Part of a small language model's weights: tied embeddings.
Each number is 128 + 32 x the weight over its row's rms, rounded and kept within 0 to 255. Layers, rows and columns count from 0. The size above them is the row's rms in percent of the matrix's.

# layer 6 MLP gate, 512x192, rms 0.172, rows 355-389, columns 128-191
size [ 98 102 101  99 100 102 102 105  97 100  92  99 108  95 104  99  94  96 102  98  96 102  99 101 101  99  98 103 108  95  99 100 105  98 106]
[[111 126 143 106  54 127 106 155 106 101 111 123  85 139 138  94 134 105  71  92 144  83 112 147  74 127 153 111 157 176  78 164 166 156 170 110 132  22 109  89 143 132 125  55 100  77 143  87 189 124  95 117 100 129  75 134  92  83  91 114 150 201 131  67]
 [ 76 118 186 164 102 141 229 132 174 137 109 147 125 113 136 184 116 143 119 132 178 154 123 112 117 152 169 112 165 144 114  79 146 155  93 116 178 105 137 114 147 156 126  60 125 119 148 139 105 141 156 142 185 116 116 118  99  69 167 158  51 108 182  95]
 [101  90 168 169 151 110  89 177 139 142 107 131 125 145 139  88 193 117 103 161 142 119 136 132  65 107  99 122 114  92 120 162 145 102 126 129 117  86 199  85 131 120 168  80 105  84 137 151 154  84 151 136 120 106 144 111 120 156 127  94 144 114 108 114]
 [134 120 118 109 175 124  13 143  99 105  84 125 106 148 103 145 132 140 115 112 160  96 131  81 182 105  78 129 153 150 222  90 106 122 127 169  73  94 199 112 129 112 156 151 104 132 138  98  93 111 143 169 171 144  84 101  95 147 175 147 148 125  97 199]
 [171 108 115 120 138 160 101  96 149 136 175 159 181 120 114 118  92  63 102  90 145  33 197 107 118 109 157 112 130 142 117  74 172 110 136 138 161 132 120 132  80  86 126 115 135 133 112 113 164 152  92 117 128 109 140 173 121 165  62 167  97  92  77 157]
 [161 123 186 136 160 139 130  67 186  84 134 159 145 119 104 105 100 139 153 119 203 139 139 169 118 123 137 132 149 111 159 135 131  80 134 171 142 144 119 166  74 102 127 155 133  96  93 119 147 188  89 129  93 108 137  55 101 145  97 118 139  96 138 135]
 [116 106 127 157 104 112 112 103 100 157 121 141 107 167  94 143 103 148 103 185 209  93 120 125 133 141 119 105 173 175 109 157 130 120 119 162 161 137  93 152 104  88  87 123 124 114  80 159  99 196 101 137 166 130 111 155 196 113 175 103  76 148  67 100]
 [156 118 142 175 173 107 116 105  99 153  81 147  39 186  69 123  93 125  53 170 136 137 111 141 100 131 155 138 117 132 154 133  96  99 124 153 176 119 110 163 117 154 134 168  68 173 127 138 126 132 123 111 131 134  47 132 108 154 188  74 105 144 119 118]
 [ 97 109 172 151 123 138 180 165 204 144 139 172 128 172 127  86 143 139 109 118 130  82  95 149 138 169 118 141  86 137 122 173  99 122  83 125 156 137  54  98 135 109 169 145  91 127 139 111 167 159  83 155 140 212  64 195 128  86  93 122  95 103 183  94]
 [121 158 204 114 193 202  62 141 120 133 147  58 124 105 100 110 190 145 133 182 133 152 176 110 126  85 174 121 179 152 122 130 122 128 139 165 147 173 150  82 163 133 151 171 109 133 100 128 155 130 142 119 152 124 167 159 140 149 181 102 138 188 112  59]
 [116 144 155  81 144  78 124 127 113 106 148 164 165 198 120 140 120 107 149 113 112 128 141  67 167 103 117 114 127 143 144  93 118 101 108 178 103 143 116 156 199  76 170 130 107 139  73 115 187 111  67 134  79 120 201 133 141 148  77 105 184 121 101  91]
 [157 142 203 135 158 104 102 137 137 143 107 121 103 138  90 148 142 124 150 149 158 158 203 121 109 152 131 130 155 111 188  95  78 122 143 188  87 113  99  67 137 123  85 166 105 153 123 135 130 182 124 124 107  94  86 138 144 105 117 131 187 109 120 128]
 [134 147 124 139 151  81 141 154  84 159 149 154 176  73 155  68 144 145 151 130 158 105 142 162  78  87 149 142 109 143 165  71 153  74  90 161 140 160 175 166 165 171 172 136  61 117 176 113 103 118 136  90 125 131 139 134 195 163 157  87 113 153  97 166]
 [134 181 137  95 171 142  92 131 124 175 117 135  83 134 148 121  96 106 166 124 166 120 139 117 158 166 121 113 163 158 137 135 122 130  65 170 111 105 139 144 137 127 114 151 104 134 115  66 131 101 220 112  95  78 106 109 117 112 148 157 144 136 141 108]
 [101 146 128 116 175 202 147 140  88 137 113 232 139 125 129 118 136 192  91  68 108  89  57 154  51 148 130 160 186 190 138 127 102 100 110 129  93 165 100 167 124 118 121 154 179 120 138  85 127 125 153 126 114 151  67  79 141 110 132 130  83 128 170 127]
 [171 115 109  88 100  97 133 121 180 118 122  92 130  91 101 104 111 114  97 147 134 103 144 135 122 116 149  68 118 120 143 106 123 119  75 124 120 181 141 112 101 158 159 108 105 109 105 123 159 129 143 134 133 171  96 175 145  76 128 154 182  80  88 119]
 [182  79 111 163 115 138 107 177 105 153 110 153 152 180 172 153 152  63 123 126 108 166  43  76 135 159 136 142 101 152 100 146 151  65  86  75  67 113 100  88 162 156  89 106  97 134 125  87 121 149 117 104 140  92 175 140  70 131 168  90 113 117 129 124]
 [105 135 147 118 136 172  84 119 107 115  79 125 156  97 140  64  71 145 137  84  96 193 134  94  64 159 114  96 105 138  84  97  48 114 130 109 128 140 130 153  88 122 127  91 144 174 161 145 121 100 128 121 164  91  95 158 129 107 161  59 170 136 147  59]
 [115 144 109  65 126 143 106  97 126 109 108 225 149  92 104 118  75 101 133 140 104 125 106 130 125 153 142 102 123  96 149 140 180 143 108 116  87 113  95  78 170  89 152 143 137 134  97  58 182  91 104  48 131  75 128 109 133  90 144 126 151 208 160 189]
 [157 120 188 181  99 159 157  97 129 134 110 143 186 141 178 118 131 204 108 122  91 105 113 154 126  70 135 150 155 112 135 139 112 165 185 102 138 162 174 184 115 154 104 121 140 172 122 150 115 123 125 121 171 111 176 140 181 140 151 191 130 106 195 186]
 [161 128  97  99 138 166 156 122 138 171  98 154 152  31  99  83 151 126 113 153 132 129 114 100 107 169 119 153 119 115  94  84 132 145 143  91 132 122 117 120 105  92  69 175 196 149 136 177 166 159 158 173 135 105 161 107 156 107 134 175 178 133 135 140]
 [ 83 132 179 136  88 207 130 180 114 138 128 121 125 142  83 135 175 141 139 140 106 157 127 135  89 131  75 182 143 153  83 163 117 125 109  85 115 120 166 108  76 178  69 109 176 140 117  85 134 102  69 139 135 129  93  96  99 158 110 113 112 160  99 156]
 [103  67  92 120  93  31 136 162 161 128 118 146 118 120 134 184 127  87  82  74 174 119  67 128 138 130 143 123 190  92  76 142 134 114 173  98 108 185  97 151 109 126 136 102 117 110 163  92 116 144 141  84 120 164 140 124 148 114 108  89 150 178 148 172]
 [105 147 105 133 135 100 137 156  93 206 130 209 231 129 165 157 107 128 116 123 151 129 196  92 108 152 120  94 132 145 126  97  77 152  93  51 161 143 147 189 105 116 106 170  87 137 133 137 148 165 100 172  99  99  73 118 107 101 194 111 156 124 163 137]
 [173  99 111 114 135 177  78 124 113 114 129  96 177  78 100 120 166 153 163 110 107 107 156 114 171 116 106 131 151 110 136 131  86 198  43  57 175  74  92  87  83 114 163 136 128 149 120 136  61 120 154 127  79 118 156 187 172 128 104 158  85 153 149 123]
 [ 93 154 148 123 131 174  83 139 135 140 161 118  56 192  80  90 162 180 159 101 137 106 131 146 137 156 140 126 138 138  88 156 133  78 129 126 120  75 165 139 148 153 191 104 143 183 127 145 178 128 113 130  83 126  94 151 128 106  32 127 156 163 124 193]
 [157  80 131 165 145  99 137 159 127 158 177 166  99 128 118 141 162 159 136 114 165  78 156 159 126  72 102 127  95 137  90 107  75 164 172 127  87 155 126 139 143 132  99 161 133 120  90  82 185 115 119 188 117 129 104 133 162 125 168  96 155 150 149  89]
 [138 149 107  83 168 106  85 168 216 192 124  83 140 156 176 116  97 121 161 130 109 115 113 129 168 121 122 104  84 130  51 116 150 135 135 112 127 113 116 138  87 118  71  65 129 137 126 126 165 106 142 118 149  99  91  96 148 116 149 140 110 162 117 127]
 [128 110 125 170 151  16 118  72 110 134 132 161 140 151 143 143 179 135  98 155 142 107 170 139  83 187 116 117 115 157 121 168 110  85 147 213 152 105 117 143 149 156  90 156 153 124 102 131 178 154  77  97  81  89 159 169 125 133 106 121 150 144 115  94]
 [140 148 150  99 204 143 103  90  77 100 137 161 150 119 110  81 132 155  93 127 117  94 148  67 140  96 154 176 105 145 100  90 160 140 128 151 143 140 108 139 117 139 141  91 115 130 139 145 117  67 150 183 126  58 158 167  93 140 127 159 119 161  89  89]
 [130 115  83 112 151 184 162  72 103 168 114 127 102 168  95 150 165 158 134 127  98 123 102 137  91 117 100  79 183 137 145 116 147 109  87 140 104 115 121 172 157  80 146 122 175 178 158 135  92  69 128  94 137  69 132 110 162 122  71 117 102 154 120 132]
 [127 140 148 184 125 138  67 107 137 147 108 125 121  96 164 139 134 162 127 205 160 117 157 152 131 104 122 105 117 118 125 162 140 165  87  57  88 155 101 156 128 160  71 110 106 138 188 170 146  93  79 215 132  75 166 128 142 108 107 124 171 148 151  84]
 [106  86 145 213 148 126 101 140 146 183  91  76 170  65 119 137 123  80 117 100 163  96  93  48  74 128 124 165  81 181 139 124 115 136  88 181 140  40 143  99 125  91 119 185  98 125 152 106 121 113 125 123 160 157 162  83 103 139 169 134 155  99  80 139]
 [186 123 175 114 116 153 128 102 161 118 101 125 108 111 136 150 184  74 141 144 115 121  99 147 130 135 173  93 113  89  45  42 149 145 151  82 107 129  82 152 121 156  99 133 118 161 181 186 145 131 107 119  62 116 107 185 111 155 118  97 139 182  45 105]
 [ 70 103 113 106 154 104 121 123 162 160 128 165 153 130  86 153 107 198 174 136 172 134  67 103  38 146 112 106 117 126 202 176  75 208 126  76 147 167 167 127 110  95 180 170 100 149 167 124 170 124 162 118 108 138 112 191  78 164  97 149 112 153 194 130]]
# layer 6 MLP up, 512x192, rms 0.164, rows 355-389, columns 128-191
size [103  97 102  95 103 102  98 110  99 102  92  95 102 100 109  89  92  94 103  92 100  98  97  99  93 107  94  97  98  96  98 101 101  95  99]
[[120 148 133 174 111 113  81 116 120 152 193 150 172 193 141 184 139 190  66 113 138 159  69 143 142  94 141 120  62 162  62 186 117 116 115  86 104 122 101 140 119 119 164 124 126  93 117 100 125 125 104  95 154 156 103 122 153 105 132 160 156 117 125 119]
 [127 117 222 120 101 111  91 114 192 123 117  88 101  88 103 148 134 157 131 124 152 166 122 121 151 134 156  74 114  93 134 109 158  93 121 153  95 133 151 122 160  75 138  76 105 135 123 140 171 163 143 113 109 114  87 169  89 155 131 114 156 147 137 147]
 [164 127 147  91  94 120 121 110 142 121 151 112 130 155 198 182 162 142 138 132  95 135 141  68 183 140  69 148 138 129 125 151 155 142  94 155 140 128 102 150 158 106  67 110  91 142 118 168  71 177 134 138 150 131 102 103  81  91 103  81 112 172 112 145]
 [165 133 143 114 136 149 136 116 135 153 149 189 177 139 155 135 100 175 170 181 143 111 111 134 162 157  78 114 146  92 120 149 183 123  99 106 105 158 185 140 141 154 129 151 145  98 166  56 170 188 178 139 161 139 143 155 154 179 144 184 126  96  72 128]
 [159 141 165 137 101 131 149 123  80 106 139 141 110 106 158 143 110 130 163  99 209 112 161 156  68  98 104 110 144 138 109  84 138 120  97  95 134 163 155 124 174 170 122 146 125 132 113 132 154 216  81 125 147 155  88 123 111 148 112 111 134  87 172 204]
 [149 162 139 128 146  95 121  53  89 126 175 133 155 119  44 149  89 147 102 148 115 144 158  77 140 135  97 114 166 116 151 113 146 151 119  62 180  93 117  78 140 137 204 135 130 110  59 147 133  63 106 113 112 155 115 107  62 125 109 168  99 122 128 123]
 [139 105  93 109 146 179 149 176 118 139 132  87 146 104  99 102 149 103 164  88  75 151 101 144  95 119 123  90 125 161 139 128 145  94 160 125 132 198  91 110 165  94 119 133 104 126 134 122  79  79 120 112 123  85 128 140  77 106 135  80 152 151 114  87]
 [ 97  97 121 124 177 156  80 101 137 115 117 106 135 153 129 176  79 161 170 127 113 135 130 104  43 180 153 155 108  35  80 116 154 105  87 109 122  71 183 106 123 152 139 148 177 139 155 108 113 131 164 129 156 115 146 143  98 120 172  78  93 144  90 172]
 [145  59 142 126 151  95 128 168 155 197  86 145 121  43  86  98 118 139  88 136 152 124 112 194  98 129 107 160 132 151 130 147 150  99 132 107  94 125 107  98  94 146 123 137  64 106  83 124 111  87 120 145 130 137  95 128 213  78 155 122  68 159 134 130]
 [139  88  81 115 151 153  97 196 145 166 134 189 154 172 136 121 148 119 117 163 146 163 112  93 115 149  87 135 120 177 135 185 137 135 152 181  74 136 172 113 113 124  98 111 123  85 175  84 119 159 131  89 115 170 127 180  95  91 110  76 147 168 146 105]
 [ 81 117 150 137 128 178 118 146 123 145 111 144 132 174 114 108  64 118 114  46 159 125 120 196 184 102 125 128 109 136 118 186 147 116 134 156  91 129 101 142 171 125  77 168  87 133 123  80  50 142 138 158 102 138  54 132 131 139  98 185 104 117 129 116]
 [132 113 102 116 113 186 150  92 153 100 176  59 158 181  97 141 152 129 158 124 125 133 142 143  88 140 140 122 115  84 108 121 112 159 143 130  97 168  90 183 137 137 196 162 124  78  96  68 129 128 114  96 157 163 117 144 120 185 168 162 104 139 169 109]
 [122 171 179 116 168 127 149 124 110 119  47 128 139 145 162 126 174  75 150 103  86 148 155 118 156 108 147  70 163 112 109 129 139 113 107 146 148 133 147  96 148 154 167 127  80 138 157 173 110  94 137 168 123 103 128 157 105 148 158 118 174  86  95  99]
 [113 109  99 105 112 128 105 133  94 105  94 169 178  80  97 177 120 181 128 111 116 127  59 166 113 130  98 161 128 110 149 113 135 130  65  84 107 148 130 134  57  90  78 143 135 169 151 110  97 131 126  96 105 131 113 149 189 100 103 143 112 132 156  82]
 [150 146 117 152 108  65 139 129 110 168 187 117 157 129 142  89 120 107 166 155 157 115 125 126 154  86  84 119  72  98 178  93 120 137  96  94  99  83 106  83 106 142  82 136 106 114 146 120 125  76 108 116 126  84 133  94  78  72 173  99 103 120 157 153]
 [162  79 131 176  59 130  92 174 163 114  94 184 163 139 147 120  87 142 154  68 155 144 100 123 129  92 147 140  99 136 132 156 153 133 120 153 143 100  74  95 147 150 107  33 138 140 100 127 152 108 165 133 132 111 139 113 166 132 121 161  95 151  59  97]
 [ 89  91 114 107 139 114 139  86  90 144 112  96 152 115 156  94 172 120 178 118 119 194 134 122  81 155 188 188 107 121 117 139  67  91 105 149 105 135 140  98 154 122 128 147 122  64  78 130  90 161  49 122 120  85 154 139 166 137  45 133  78 147 179  91]
 [119 141 147 168 151 122 120 128 184 115 126 110  94  96 157 108  56 120 127 209  94 123  84 111  93 107 111 188 138 110 173 104 136 136 143 112 126 120 127 115 111 133 173 155 141  52  89 142  76 125 149 128 142 186 131 123 146 158  74 113 122  90  93 108]
 [142 129 142 130 140 124 167  68 147 117 120 107 185 120 148 161 151 100 122  96 145  72  63 106 154 139 131 149 185 137 136  84 169 161 178 129 188 154 144 120 138 125  74 142 165  99 115 129  53 141 120  87 101 169 203 152 162 159 123 179 118  98  74  94]
 [ 41 128  98 145  62 150 127 155  79 125 113 133 155 158 137 121 102  77  78 135 194  73 119 113  72 156  60  97 131 142 164 145 179 114 110 137 108  71 156 114  73 184  94 120 105 107 125 159  74 109 113 149 131 115 125 123 147 146 118 102  85  82 200 104]
 [105 160 131 220  89 163 153 107  85 162 146 171  69 134 137 153 115 126  62 101 160 113  94 139 169 128 152 113  55 154  88 111 169 133 135 120 152 106 182 116 135 117  90 130 114 157 167 116 171  82  76 128 138 144  91 133 157 130 100 145 118 116 128 143]
 [ 81 125 121  92 168 153 151  93  96  77 107 137 169 107 154 131 208 126 102  55 152 170 157  68 137 133 119 161  98 151  96 130 150 140 130 112 115 174 128 142 128 111 135  92 127 147 178 136 158 130 136 120 116 149 103 116 123 112 163 100 138  53 127  98]
 [132 111 148 152 130 188 128 120 158  84 147 183 124 198 112 122 113 144 201 124 183 196 148 170 137 147 143 141 100 146 142 116 105 146  78 191  73 118 109 110 165  78 135 142 126 155 127 173 114 164 164 157  86  91 134 150 107 115 160  93 162 148 134 137]
 [ 80  99 186 167 144 151  56 154 176 171 157 210 135  66 111 151  99  95  95 151 123 130 133 166 135 131 141 147 131 114  78 148 168 152 125 143 121 164 109 145 115 138 136  77 115  75  87 133 128  94  69 125 201 112 121  88 132 145 146 109 112 179 162 107]
 [168 148 164 133 179  79 101 118  82 111 138 131  77 139 155 146 116 151 106 139 107  60 127 110  98  89 184 146 143 140 155 168 156 159 106 179  72 118 144 137 108 103 109  67 126  78  72 122 152  29  84 155 152  72  95 107  75  91  92 133 121 129 141 116]
 [ 95 106 175 119 138 143  82 141 141 149 125  92 119  80 173 112 100 100 243 121  97 136 115 125 170  86 145 128 184 104 111 118 200 150 114 168 118 114  99 146 120 130 158  78 165 110 110 159  91 141 160 157 111  91 106 120 181  69 113 132 126 146  89 133]
 [141 130 147 197 150 187 146 138 138 116 109  90 128 134 124 119 152 103 168 149  92  91 107 105 164 167  77 114 132  90 150 113 207  83 159 156 110 152  86 190 189 129 156 176 146 151 129 111 133 158 138 179 125  99 147 139 157 119  92  88 115 179  83  69]
 [121 136 115 186 142 122 131 125 156 121 115  90 121  90 108 162 130 171 159 144 123 138 127 150 114 199  63  96 131 101 138 113 146 171 146 116 138 165 132 151 133 133 154 144  89 123  93  78 180  59 116 156 182 176  71 139 212 139 118 146 114 143 114 141]
 [ 74  71 129  50 143  91 123 190 101 116 113 120 127 141  79 131 149 199 110  82 119 147 107  88 162  85 190  92 101 120 123  74  65 153 125 132 147 107 113 115 101 154 114  65 124 120  74 183 141 126 162 171 134 141 131  98 102 103 202 125 104 139 106  82]
 [170 112  93 124 129 106  63  46 133 114  87 124 106  71 158  66  96  95 140 145  88 121  78 107 101  87  97 125 150  97 105  92 187 120 151 179 168 164 154 114 122 146  95 151  94 240 152 114 191 194 119 110 120 174 129 135 148 100  93 129 157 189 130  57]
 [108 187 126 138 143 103 154 118 160 107 141 122  74  77 205  84 177 145 111 169 132 171 133  96  87 160 145 146 105 166 112 133 152  89 112 118 181 177 201 183 127 125  92 129 100 128 110 129  82 144 114  65 139 181 133  78 116  88 119 144 128  93 123  75]
 [113 130 145 127  78 161 124  96 102 112 136 155 109 182  80 118  80 203 150 143 123 158 132 101 180 138 169 126 155 161 109 141 181 123 154 128 150 132 194  55 215 133 138  92 176  75 114 107  78 144 140 181 110 128 142  85 158 130  62  98 131  84 159 122]
 [ 93  89 103 134  59 134  98 163 170 165 109 145 130 135 170 142  69 101 118  99 132 100 115 142 136 116 123 144  85 152 119  70  81 165 113 118 131  78  99 108  54 104 151 161  99 110 134 102 137 153 177 173 168 110  81  85 124 164 103  74  91 148 137 122]
 [123 131 165 121 138 136 190  84  86 126  97 112 136 110 124 141  68 149 103  99  96 106 115 117 131  88 147 137 171 125 138 126  49 138 113 141  87  91 139 109 148 141 190 137 142 120 118 104  92 129 142 159 163 115  33 136 111 119  76 138 100 163 163 119]
 [142  78 109 176 122 160  94 125 107 113 166 136 148 134  95 147 117 170  95  65 169 167 153 156 140  97 138 163 108  29 139 144  97 109 147 162 130 119 128 152 169 177 170  81  92 167  96 147 115  70 125 146 198 152  81 111 155 149 114  81 130 156 152 129]]
# layer 6 MLP down (transposed), 512x192, rms 0.157, rows 355-389, columns 128-191
size [108  98 102  99 108 102 101 104 101 107  94  98 100  99 101  95  95  97 101  95 102  97  97 103  95 108  98 103 107 100 104  98  95  94 101]
[[108  71  74 154 185 114  92 173 138  88 179  91 154 132  85 132 128 145 131 135 107 184 107 142  97 104  58 132 120 126  92 208 167 202 130 109 141 161 162 151 127 153 136 118 140 101  99  89  72 129 195 147 126  79 100 157 101 183 163 126 142 160  72 160]
 [116 147 114 145 120 111 191 175 158  70  64 136 218 132  62 111 128  97 133 163 157  82 154 123 140 119 111  97 105 137 170  97 125 114  21 164 104 198  97 106 124 151 151 137 167 106 148 101 115 142 124 164 186 147  93 146 120 115 104 117  85 150 130 128]
 [151 141 114 133 153 116 110 130 125 154 181 123 112 190 135 128 179 127 125 139  99  87 154 129 158 129 102 131 149 194 106 130 111 186 134 139 141  92 132  99 121  89 138 125  93 106 212 109 121 148 140  91  99 113  64 151 119 120 115 191  91 146 124 165]
 [123 145 136 150 112 139 168 149 148 130 130 203 101 137  95  82 102 104 151 149 185  83 183 130 163 132 145 144  98 185  90 136 115 122 140 110 143 126 150 165 141 182 130 134 148 103  67 120 173 110 109  94  71 114  64 163 137  95 103 109 134 142  92 107]
 [ 93 171 137 139 148 118 213 140 131  71 227 145  84  80  85 144 126 163 171 169 167 129 112 151 159  54  92 140 123 129 102 134 100 139 145 167 149 132 129 133 135 126 161  83 134 172 134 186 123  94 152 121 115 120 101 103 151 101 162 128 165 182 144 104]
 [165 126  76 135 164  98 113 156  60 140 151 127 148 139 144 129  88 128 119 156 100 211 151 171 135 194  88  79 137  82 128 113 142 128 120  95 209 168 146  95 140 170 169 132 117 135  96 132 110 114  96  72  86 125 143 142 187 113 120 153  76 159 111 175]
 [ 94  88  90 120  90 137  98 154 125 128 144  92 120 173 157 115  88 159 122  93 120 117 143 150 157 176 121  98 113 203 124 153 186 136 126 176 144 168  84 101  86 141 188 110 141 143  93  65 141 180 193 100 114 159 109 160 135 115 128 157 142 166 102  97]
 [116 179 100 138 149 151 144 127 171 118  96 128 175 118 130 137 121 136 167  99 141 147 116 145 138 118 163 133 138 112  92 144  91 131 129  86 119 146 131  71 134 138  85 182 161 173 167 139 123  63 124 136 141 165 150 121 142 138 173  64  65 133 154 142]
 [131  96 118 152 132 148 139 181 147 169 145 145 180 142 129  67 141 156 100 114 110 148 140 143 116 197 113 120 103 202 126 121 126 108 111 124 117 117 122  92 160 149 174 143  75 191 114  97 145 119 124 137 162  84 102 149 115 145 135 172 114 104 178 103]
 [150 121 166 149 163 182  90 153 102 166 144 160  74 165  84 139 105 131 143 190 123 167  81 125 117 144  93 170 176 133  97 137  92  90 114 122 135 115 211 154  74 123 110 137 103  72 176 209 117 205 118  87  91 116 122 127 131 146  56 132 118 170 114  57]
 [206  62 170 201 100  86 158  79 140 153 110 146 169 106 140 154 162  81 180 118 101 109 167 143 156 111 165 156 124 173 170  82 141 139  88  96 148 117 122 105 168 123 151  62 145  71  64 137 159 143 138  91 159 153 172 144 113 171 134 118 142 124 148 141]
 [ 91 106 168 119 161 128 143 142  97 112 116 196 218 113 115 168  93 123 143 177 149 191 110 133 166 110 144  99 166 133  66 199  98 104 170 105 128 102 133 109 131 174 105 140  69 122 154 149 145 156 141 147  98 149  86 119 118 122 116 137 137 122  39 131]
 [154 105 140 176 156 151  97 182 147 118 200 127 150 142 130 111 101 159 144 111 134 122 150 130 103 119 154 159 101 149 142 152 169 208 125  94  65  75 163 107 126 100 167 130 157 150  63 110 128 147 149  79 134 101 135  75 110 129 199 155 131 104 193 140]
 [140 116 126 129 173 131 108 249 105 123 147 134  79 158 109  98 116 139  96 154 144 176 166 133 108 159 147 112 108 138 144 184 126  79 170  92  31 140 160  80  88  63 175 130 104 110 111 159 119  63 149 118 141  94  82 162  99 109 110 146 125 210  80  97]
 [138  92  80 183  51  92  97 132 125  61 122  87  94 101 140 140 138 108 119 138 101 123  83 128 144 155 106 151  90 125  94 125  97 175  98 110 124 125 149 139  59 137  92 123  98 115 192 131 111 101 147 101 129 148 110 175 122  94 149 103 177 164 119 117]
 [145 156 148 133 164 109 126  82 143 134 127 164 101 162 111 119 182 137 126 136 131 156  98  66 103 139 152 115 162 128 151 131 147 155 120 110 133 124  92  93  90 125 141 203 127 152 156 113  99 196 129 104 177 143 171 145 144 167  97  86 162 123 137 113]
 [102 146 148 131 136 126 128 127 102 139  89 151 139 119 137 128  93 211 105 139  84  91  87 119 141 112 115  92 170 152 168 132  95 123  78 133  78 126 207 105 145 113  93 158 110 174 179 146 185 104 117 161 141 147 109 166 136 129 100 122 126 117 105 173]
 [139 173  90  85 128 103 107 104  79  91 125 127 113 138 125  99 184 107 102 143 196 139 182 126 119 123 165 155  68 139 134  85 112  95 114 126 151 175  94  47 100 116 199 122 209 136  84 156 143 158 139 123 119 119 162  98 128  85 115 133 161  52  86 197]
 [ 90 112 103 144  64 122 147  97 122 170 118  85 139 120 132 139 164 158  73 127 116  93 147 127 157 106 135 167  80 155 107 120 134  83 106 113 138 126 118 149  87 164 156  86  85 144 153 118 105  93 168 180 133 112 114 113 154 130  81 212  51  84 140  81]
 [ 94  89  94 127 126  97 164 112  90 124 140 165 109 120  90 108 159 135  59 118  72 138 139  93 167 129 116 114  79  84  88 120 122 138 135 117 120 104  91 144 108 143 126 131 111 185  72 136 130 138 146 191 106  82 135  92 143 156 135 132 121 100 132 122]
 [123  75 183  80  41 174 131 108  99  91 163  74 142  99 117 117 106 116 120  86 164  80  75  64 124 129 159 158  99  89 137  75 136 138 111 141  86  96 171 164 124 137  96 125 155 149 103 143 113 119 128 121  89 136 135 109 139 107 102 152 133 173 169 175]
 [159  89 134 123  82 133 123 171 102 122 133 173  88 128 108 164 155 162 130 104 110 177 147  82 143  88  64 108 146 145  89 167 106 148  79 143 129 157 103 112 130 113 102  69 115 155  83  87 128 112 164  91  81  65 124 139 172  55 146 151 150 139 172 158]
 [ 70 110 130 137  70 122 110 139 138  88 166 131 152 159 118 135 112 187 171 139  87 183  99 116 129  68 181  87  95 164 130 152 130 120 120 137  81 128 133 184 128 103 144 123 165 137 105 150  86 183  62 128 116  48 106 137 118 193  68 135 118 123  90 120]
 [ 68 121 148  74 107 124  75 206 115 187  75 133 106  51 126 117  81 144  96  71 153 113 116 133  89 135 107 111 149 130  84 108 133 108  72 122  74 153 115 167 124 193 145 121  87 142 102 127 125  86 136 106 127 103 110 110 145  86 134 173 156  97 113 116]
 [116 168 120 136 189 125 147 150 188 149 162  76 127 205 111 176 175 103 114  58 139 123 118 182 133 123 155 138 172 142 180 109 125 171 125 111 131 130 180 119 150 131 164 149  95 140 131 130  91 207 112 105  77 116 100  78 155  97 148  86 159  82 116 149]
 [155 149  85  96 129 121 142 165 143 113 158  95 189  81 162 142 127 160 163 107 128 137 103 135  80 144 116 134 163 195 134  73 103 113 124 101  73 175 133 150 126 128 154 179 150 104 189 187  86 166 170 171 144 156  98 111 135 117 175 129 165 147 152 110]
 [176 103 164 169 158 152 144  89  84  76 118  66 139  73 102 108 140 148 134 122 140 145 111  87 109 150 151 165  62  73 140 117 184  84 115  91 106 159  75 186 193  61 125 133 140 136 119  95  76  80 108 190 107 142 171  58 133  94 104 104 129 205 102 152]
 [113 148  77 123  97 102 150 163  50  72 145 142 169 175  58 157 165 107 148 101 203 125 152 167 111 150 153 114 135 132 153 153  93 105 183 146 135 165 135 198 168 129 121 158 154 100 158 130 146 153 191 145 160 108 152 172 192 182 135 141  91  99 140 120]
 [159 160 137 167 128 134 167 120 149 143 156  81 102 115 131 131 107 108  81 135 167 100 122 162 116 192  82 109 165 110 103 145 162 156  72 116 139  93 141 111 165 144 149 123 119 125 210 171 117  86 134 107 161 134 159 108 118 115 125 169 131 155 141 144]
 [173 128 199 159 174 132 141 122 152 144  88 154 110 134 138 133  93 161 118 108 105  98 177 123  82 111 134 129 173 101  89  64 150 126 126 134 124 142 112 160 140 179 132 151 129 157  95  87 146 228 141 115  54 132 157 135  85 145 123  82 112 158 121 128]
 [156 117 145 143 188  62 155 118 162 108 124 197 121 102 179 119  93 117  96 163 120 145 140 161  53 145 154 168 132 107  91 153  53 148  89 127 154 145 134  95  81 154 109 139  96 187 127 115 192 140  94  97 140 152 128  90 140 111 101 106  90 149 132 104]
 [ 84 143 100 165 121 107 129 131  67 140 135  76 162 112 132  96  82  90 140  60  85 109  89 107 143 156 151 133 124 119 159 154 164 166 112 138 151 188  55  98 143  70 176  90 134 137  80 128 114 136 111 161 117  98 160 164  90 106 155 177 110 141 142 190]
 [115 119 102  81 101 195  94 116 119 127 145 116  79 134 156 149 160 128 136 140 145  82  81 188 143  93 107 132 126 151 134 133 165 126 121 129 115 181 155  85 116 134 153 116 116 141 110 136 115 111 190  87 135 149 221 117  47 109 112 148  76 138 194 125]
 [186 145 154  69 118 146 111 139 134 156  93 156  58  79 136 122 145 146 108 148 102 134 106 135  71 163 155  99 121  56 134 122 139 110 134 148 153 127 118 173 174 121 109 169 121 167  78 149 146 119 108 118  92 122 114 123 196 149 160 103 159 175 128 154]
 [103 202 143  97 178 177 117 143 104 138 186 140 124  72 138 151 123 103  93 115 172 177 108  86 146 131 186 105 179 171 129 101 152 126 142 127 159 141 172  78  83 174 149 139 171 100 110 105 131 134 102 148 124 133 127 144  60 191  80 152  94  63 151 110]]